config.yaml
head_dim: 64
norm_eps: 1e-06
init_std_o: 0.00416
learning_rate: 0.00584
lr_head: 0.00507
decay_shape: "linear"
final_lr_fraction: 0.0
batch_tokens: [8192, 16384, 32768]
Each number is 500 + 40 x the weight over its row's rms, rounded and kept within 0 to 999. Layers, rows and columns count from 0. Numbers have three digits each. The size before them is the row's rms in percent of the matrix's.

# up: layer 3 MLP up, 512x256, rms 0.0708, rows 391-415, columns 128-255
# down: layer 3 MLP down (transposed), 512x256, rms 0.0486, rows 391-414, columns 128-255
up391 104:551503505426468517489510483466460541505432537515479518429492511443529448566469484495517451480603525500467499439519523418480497486516439527497547514532487473420454503514537457434470500525471529433443508545528429490597519433565498516531488522504513491515485472500481427530564475460488603534544487507505512521486417513497568474493466451474583537467516469546500540398469444471509553512456
down391 109:483494513574488493555530534537562472518462480542584505494553483492509503558506482458556478538424506513519546504484513516442473488496492433453415556487475507506479473478499472490531493482448525523452479547502517471504511452432535465422442668551498495432487521498432524568512493461496502506518484580490510482478579429483498560523483501473436576540438435493460537487477531498489464518519
up392 039:542551519519434455476547561473499531446481534475510529492483502461553489529456492496455496481498484527521459507505508497493502498447508470487501536541487456535490484575490388418481574493562485388517462517486499476447450464508506447488636471533590486508524509463528464460503499441425463521472465521520502491605515526453546432508539480539469490449503501552491437533514469513562463548481
down392 051:528505501483493529563463520460546448499486470518541433424484474529508562466454529420512524472475445500490556432465555532500474546486457539539505503484539523497499468525439486512390511500470509468584490506534479458520486451558495535478529494482508489517494557506437498507449475476459510491501478417478535510383471538508486524548499512492549521495509489466481494469536467485456449483575
up393 088:507498455440580503532447461461536532452516489507511499479507625476494532571479426529500512501518491526458556576509564482524510458525505481444515517496482469504495489483485480536449475454490482408502574476557499545494423520513466499510501551576524536527527612481514472505515517422432490564561564488560519466430513542537509458524442492558472453524452528497559475499461439530523469494525
down393 099:489486519474530485455459497475535541571486575497481527518550521551545532523514506460517507585484459477495460449510506468564369525481559468516494503545476441507493547476454485473577526506498488498483459543464448431510557547500484464546535530582451459478465425528530492578522516535465502577553524491490539452584514495523462456502497447544434416485593528508562478485496481532582428502501
up394 111:523519453445478446490375485452562490556478472516544501572554527568540473496433519490504547488603537456523453451458468474466474555462443486467491463552459593504545516479446481525510481463517474515511519556509514492569505527503482484503467551570496531510507495484448506547528456511515505520487507516525414512459482443521438540438575579417465475406502477476523512530441421435486491546520
down394 104:579500486456581573515408533517529526517533522506525494513560489528514421464475491533481485520469473499509530520491428510491474510503501549553539538474480546447484473518527515513464522483499517422411480469468593550484519524472486520551540513447479512529404435488464476395536526518502539470480490485482449477505582507446365441492541521464542519521485512488463500513605426490526473556516
up395 254:532487552497450414507450550515560552517564491551518530522520501564529457493471451520491571469486504493498554462500510487439489523482518513422525491524550565574529500516572497475463550483522524516526475484559511518550510541518481482477547505494479494498502490508498487525481566506469447526499469488539484579476457472427451564422474586416509564488531378519517468487504456470537500539461
down395 119:505469488501451484522429540541515466450461465469544505489522452543504504533399461574495570483522448532524512521561553482419420495499489469468509471549521553499565571464506513428503506488555456464483466603558534529562506531486535427543548541574518442472501497467464463448489578495475529529488464482483506534479390542428500477457497559429450533471522434528509475478506481406485518499530
up396 082:529543510500436501517446470575437451471490542570567508517477505460450494483496489477541441515534527452474541579532490418458472439502483529480553579463511461501502573510493484530518480512516458549534430493516511453439535472564497471507551553458630492474495502390457419495407453466503524443514433495420446499493518555512503459491471491444533457529494480455522548470483496439471517529469
down396 089:471512393466500488542472464486533480428532451452470526540446452510497472518440529489424451517536533494530459524499499435550546507427522508519386469502501478472437471431499509515525496530521464515471512494466516564559479531478540490507566436625521496473555490503553454479562492482536517433487481482521541457491510526487467585524553541518524478434488490536587480455435476493513524469528
up397 101:491533496433491485527452463504502519468483514497487543491587509481484445567523484431507492487463473424516516478550517523477460607499467572519536487492558453521529540561493467468478492513475482528526508494474512525518470522480473496524482532496453508518524488477544488495553484549507515501507469484499514503499499522548542505559479495516528547432581486475472485529533472572540518454458
down397 089:533495480500516500409502544467503492513524491549504480499496469522521537499491484480508497504506530612454512484469365515487495441530496531527471489476407538530452485520490507485521446447532435454552485493557545475509447470477532478481469500539500498425477487525463497465524528455452546425552513538481509507541541476421449483431512494514481509521512481531464538563551491433543494505554
up398 106:460478457520537499538506450559475515482505446567485498568544520506454531550513465579572513501500518560486515509469606482483495536493449591404455621544502448445517479448527473501502499499468466518454520485515469508457500526470388494531466492460505489453432480516556486489516509498538519459424430456515457509474529495524454527487522453516534461526517512448483511530459475493549603553450
down398 119:473493518445469444480517520516517534477554516583556446527464454603517560486491525477450460502560468563471483494487545433434495492394454479540487517575459435527472493437506493461558557477484500599459496510511490499523532509475480551535463528561535512429522458565552459469489479537572454598455500476518545526427503532506549508493554476463550485524474468444546432510549505481479467490411
up399 006:537490422418512603482457533538475471558537477518421522535500500507468495508543557454502496422501488530515481506531446488513536544485485496488472585486451434559509428515469505564410519519541524548525421458483496453466554479542532470517462552557520501497512510473515439499528473470443459569511397432541490511474454572424550535470536464457482522459479474494489454529442478561474486561537
down399 007:533480560565486483482570523461567524444508528505407504468465544491408573480471480483537468505465442530577468457466515507495534503508532508444550468452521560517533534537458478528487395549540538581458509504496386476534485497529471537524530492539502459518530493527526529465539506471468465516457529583494429564533523458483590550514536570466498491433487501493504478506490450446549574479547
up400 193:520493532523469433499465560524583550488559505543506520513546520573514451497461449517477554491485480465499557470504504481448484528483502490425541534513566550550533527528582514464465517465515484544519482442562505506558524557512497491481529511508494470494502510519494471536509549517479435525490490515529496577494473486424450548427490578441520549480518398501513452498513469462545525536486
down400 108:523409494479457474539411586555524479454471497472522501467483432536508499571423439535500534490516465529516527506572556481405438473484517490478549463534531558489537579497494486438503501492541446473484438592582544549583519542521502410526577529530532456485509484500491473465451555497485495504476461469492511542500401555424503485485485541428454550500499457516525481458497468401517529503536
up401 090:554471453488460567508466545524489454509520469455545541421499461541554456513518479552574457492481489422512434454512492396484430479442426444495454529486541459508441529558543451509505503490451458554527519460501515555519542468556502469513552507500402531548501506484535486481516456520520538483483475598510449504425539507462486486477541440481485457490587491484535524550491457523454505590488
down401 099:547536481503488546504568476496579530515497491444472469491534518522526462537516524536501472486412475468543507484488595475454484521419446520500471534433550527483437425339491470482460481533527435529509487479518493496504494469485475511466492567440511543502528523576561568564455483558483509523518476532487524522506473506472511565529510523487490559548480542543464508583475496499555498488569
up402 106:504400536508524503532536478473509547437448542453514498509407535495538501471465517518518502491592433494514484527455403479512481488537505515472561452484478469553476486502544538513530509429470489509467475420537482493546499509523408493517467594545538566501482566479544517504532487532440442487502450471451511524589450510486445452558452481457476504512479478455484578488501515490534522430510
down402 111:485458545548457453454460447552457450466463528496550478444460495631483506470551452485469489432500546499408545487512567440459497483505567499498471530530485453488487516466454480507443462557516470501443528597504532471479530490495485475515499474470532449492457485565518516473506517533551534511495578494490450446470497462419526466492477549492581518528565450452438427496530522518540508538463
up403 113:499464488515582529582500513409533570541567460519471526511459502506444437503469500469484493514475508444480534509478511476473488475465479438418472517572491544567462489477521493574593508474524514489487475464570503538621466507524494507433486509511541469428430468502481503494448501524511511513501445591538544567453462531500435496400514500507416510514492476480461480518566509507538498516535
down403 115:529561556481450500446489474444469491507483488514511510514473484562547440468527487455521500474434556523488482512490468455489549484452495528429574542567547453464403450547519555542516499423523476562515469457480464551482485484509488467469509444511484459445530500459484502476471529555469501497481494467563460493446438522435473538429479587506457563464509384450565520474513547482501512445500
up404 116:601516527513473513464535512469425429568566458452515507502572496485524479513465534465501533547405435450434418430434491478568460472463515588510454468504460566461454518473528443476498574487463440486454514557476521452567490557456478479548513522487515470477497562535532478504525451511540471491504475495462508521522394488524487572506486475524417479451512482509528464542479504477503575559449
down404 122:473500500514492498542533443578447504479510472486494523496540524429516444579481514567604531490526484462538472471512553484529463415402484478473540500480520528478557534548547499479526563519492474518565531454490495467591502524467493487540465439473488539485451523504489472424458437542563422504556520553525492487508442482554526475489559506520564544487456457443542459532560494451475470507500
up405 106:548512469497512457493480566418514511519412493486490518544544480465475530478566536439542430465485550483427547506528509496563542534499508518449472420518451570456405517499533500466471460443508483547464546554545436499526450520430488493595575546534542494466505505514444512434501429404484539535540399474593482516473547480520527515476521470365519466444536458494489534565495502422470506456565
down405 110:520507428470509544532570520469483530524461514536516528464521529508475472592499585530465569429472541521540478512474448494475493466490510513543543506487466570523471497538491443423517430559479522534556462509521548536499469427458478500528536541545551438533496480538527543477485489424554473509478440576466431461514525500521585520529521477495503481522471428541542470544500508523386534477466
up406 109:525482485480523455517539511472426563529369547503536532498490506465488545488538502473492563524546462513437525463534513477505533491508528469507539468527529499499519519543470456496488525494479419542465485567473494610492498472554427525502558511608466474478505555463479427462539415441446509533452448486476538506527503546469506521561452449502501463529500485497521494488516444468505506491406
down406 120:472495410538488530500516477551551593504537504567561494586453463436501508505487451420437539548448461587487492552554535435510521505514527563523488537513561461500480457512441402547587520452543569504502537543468469475515379511490481494535483445518541480477530512500515483515493444487477506516489505507457481550531458418508520515563455396499460514498473440526539516543437546471486510504453
up407 129:538503497505502487501463481495523516506508440516502509513494517606483436469491454488509544525459538438507607545464521486488497536523493490421487424505475469498521508394464499559517461449505523526524520496535544535463408534532497513526485479540490495467494513539533476517508468460494513513491543537543504503511519485511506536432445539503534544486467453537590456486596499469556500487450
down407 122:501517490449565555506490552479485523502531476513470573536547579466518484554509445490577475531500470513468457508467489524511487487476536506506457465488517511470542535433480469539480483509445517466481446574522484483466520492499421488575523496596513411522502446530559553542510540475498482533471479512582427482536564473515537466444478514498530515465498565497519519493522520452588509540418
up408 115:470487475506584530518421495428510425548538448506456510541545521457468403488497604500484533589498517481462570459495458527569457490514555503432477514462496483516584492492518496508506481492503462599442463459485572514547481439478486441504450473526456503504582503539451534511470515521474581522478557523543557488440468492562525577507474474521507490536487522497469535491530480507451427452506
down408 126:549525470425474523451512584469520537465529487474549539483493523462518473430475455537469509575524489470534477456431635477488544511420516517431484487548560477482469523473482586509486470463494585436566462530425552435506507533455533460520507506453516479519464515489458496485504506461496480469515527521478447455472588466528418519471479537557524457498461558529469454557548463565569565504457
up409 109:500525496488469548526511532446540487539487490478487498535487523484512533467438494501520472490441516516481546498486535531475460549474505487490570410499510458473517496487594501497468536565490486515448435495472509527481538489538466423532469545433495556508537558492568458520524491450461433475477520492409484502483525569392462578509484495580414435511515528552504548521523490461538505488483
down409 114:415483563490496523499516442526498564494475471519412564486545448514527488489512495503536517477423517499481442379451493537499506438486507436449431481507559503444487531593530539558448506495551510508504536473502481494496407557547484494509532492514432482490493520472515525504517504585507496474531532495564542519456588484551499507558486445521532468465526518476550577418450466543481566502488
up410 102:475499498520523524527541495484500565428537490490450539526551517491588425519502429472560567528494531457537510470501462546508477545485449537561512535512490555462507494397458530538496484469460504484507502487499453492466514507550491491527474477529430522463530557495510522533504562484532530452623542507411538506512461462508470547490467456461538564569527480458607470495545515482482556575484
down410 099:550549482421487517480606556497508471526453548552510492432464421526467459424539571527451483504436429602457453423413453431462534426501563537439471524560521460512577501563580482507424538578541488502486489537496453484493538511412503532488450595474502573464459475465481529482549518453526491519414463498496421528497522496514548546487539503467497537555469459517456493536516549531595515495507
up411 098:547427504508521540428523496452525535516531502440545494479497523521488455601582513544529536535519508559557416464532472517560447446499539497429502544517538511489488442502500632502507395456468483530447570513484528534499519508441511480460482458502487471436492463445520503482451534464487508424461489499475546553551503485519449494506450456527434538527474508486486497506485456499522543525510
down411 111:492468504523456573521493482481492513419411543482533419523550444533458589474501519492587490470466510489474506487483455496480484539489514529545492495514494578534553494422541504570518465457494498547518386519443511553393558553544625511493443575446500542483509526473473533518457508493499506546471468457535486525516523598469433547545509526471539501538454410481484474567490471523529522554519
up412 126:540534528483585520522511431477507464525475521499438531520446517552562531416471496460565501558477505522472556453543487508493534453454530438489441477440502540499500522522453453470518456535516575516427548541531435467555465544549413438546497514522490453435439484483462428528533493492526518522479489513468572526480494542491461479461470476473518481459513508403498386517508545408493520527478
down412 120:430473524510405502517459525508437510553492466514534521522482450529542478552581550509542504550433494506531504491553454429521486508471488532437513570489493472523478527546467491486512461477493456552519499524479454595538487537475590492477481468447458493532547536535538558527486540500556418483515539453472479509565494452538500562529455486572476522523483521578497592452451549549482498478454
up413 121:486511525488509428472452535550505470522510535535561521501505520522575507492493460502503523474459518543474578505559467463502492503490467520455600481488518573529528478432454488527515551474460521569551516509524577495442497522495460436512490512521525423558498514492496517528488516496506484500510528472566536572495453505505395489507533502439525515545517426466441479512479496452503536536502
down413 117:497539545510503523537491446495602550529462497423461440514545432546531528517455532529496470468472560443498504498567520481537491525486521498549573479492535483465526484435439496484496497490492574539401437476477500575524537524472501487462507565566553482556508520490500509529515532404467523467500509447503493497494473514520461482575454559497434502522435443563463516474517527476490468534533
up414 101:518472565488511516434468485522470516577505431409474540506519522503503502474492465466542466518497545515463525480514493520488451486510432541521480538515474460483504492617458466461428543451507590520499527535463503449488431456680459518488505433559528432435485436477516473576473455460499511500565436466518510461544440503521526477535459471433506496473462502457479496542558478474507452480494
down414 116:465549545536525494522473501430476501561518538501569584539506494519485489473448540487538489535513473464491439513444506515580478445459496581442450567478503465535437512369537531544551495466509547486486495487498591493484504565501462531492493445522474442457447436555518496567468517437499533476508418490539512524482501523423504428502489493494480580584533550561483450477499447473508480471447
up415 124:504514466534548497550471415556560486467506520590455528520505529547491438579550478513539504437537484496611444431548535500535496500508566501445368525497462521502535502517484554505503478465501442492477508443501573509523475573445491500420487518549512495496519470446512504513530454529511479481536443533536553553477526420426481526479479505456470498501483476489538513495450489524461538463470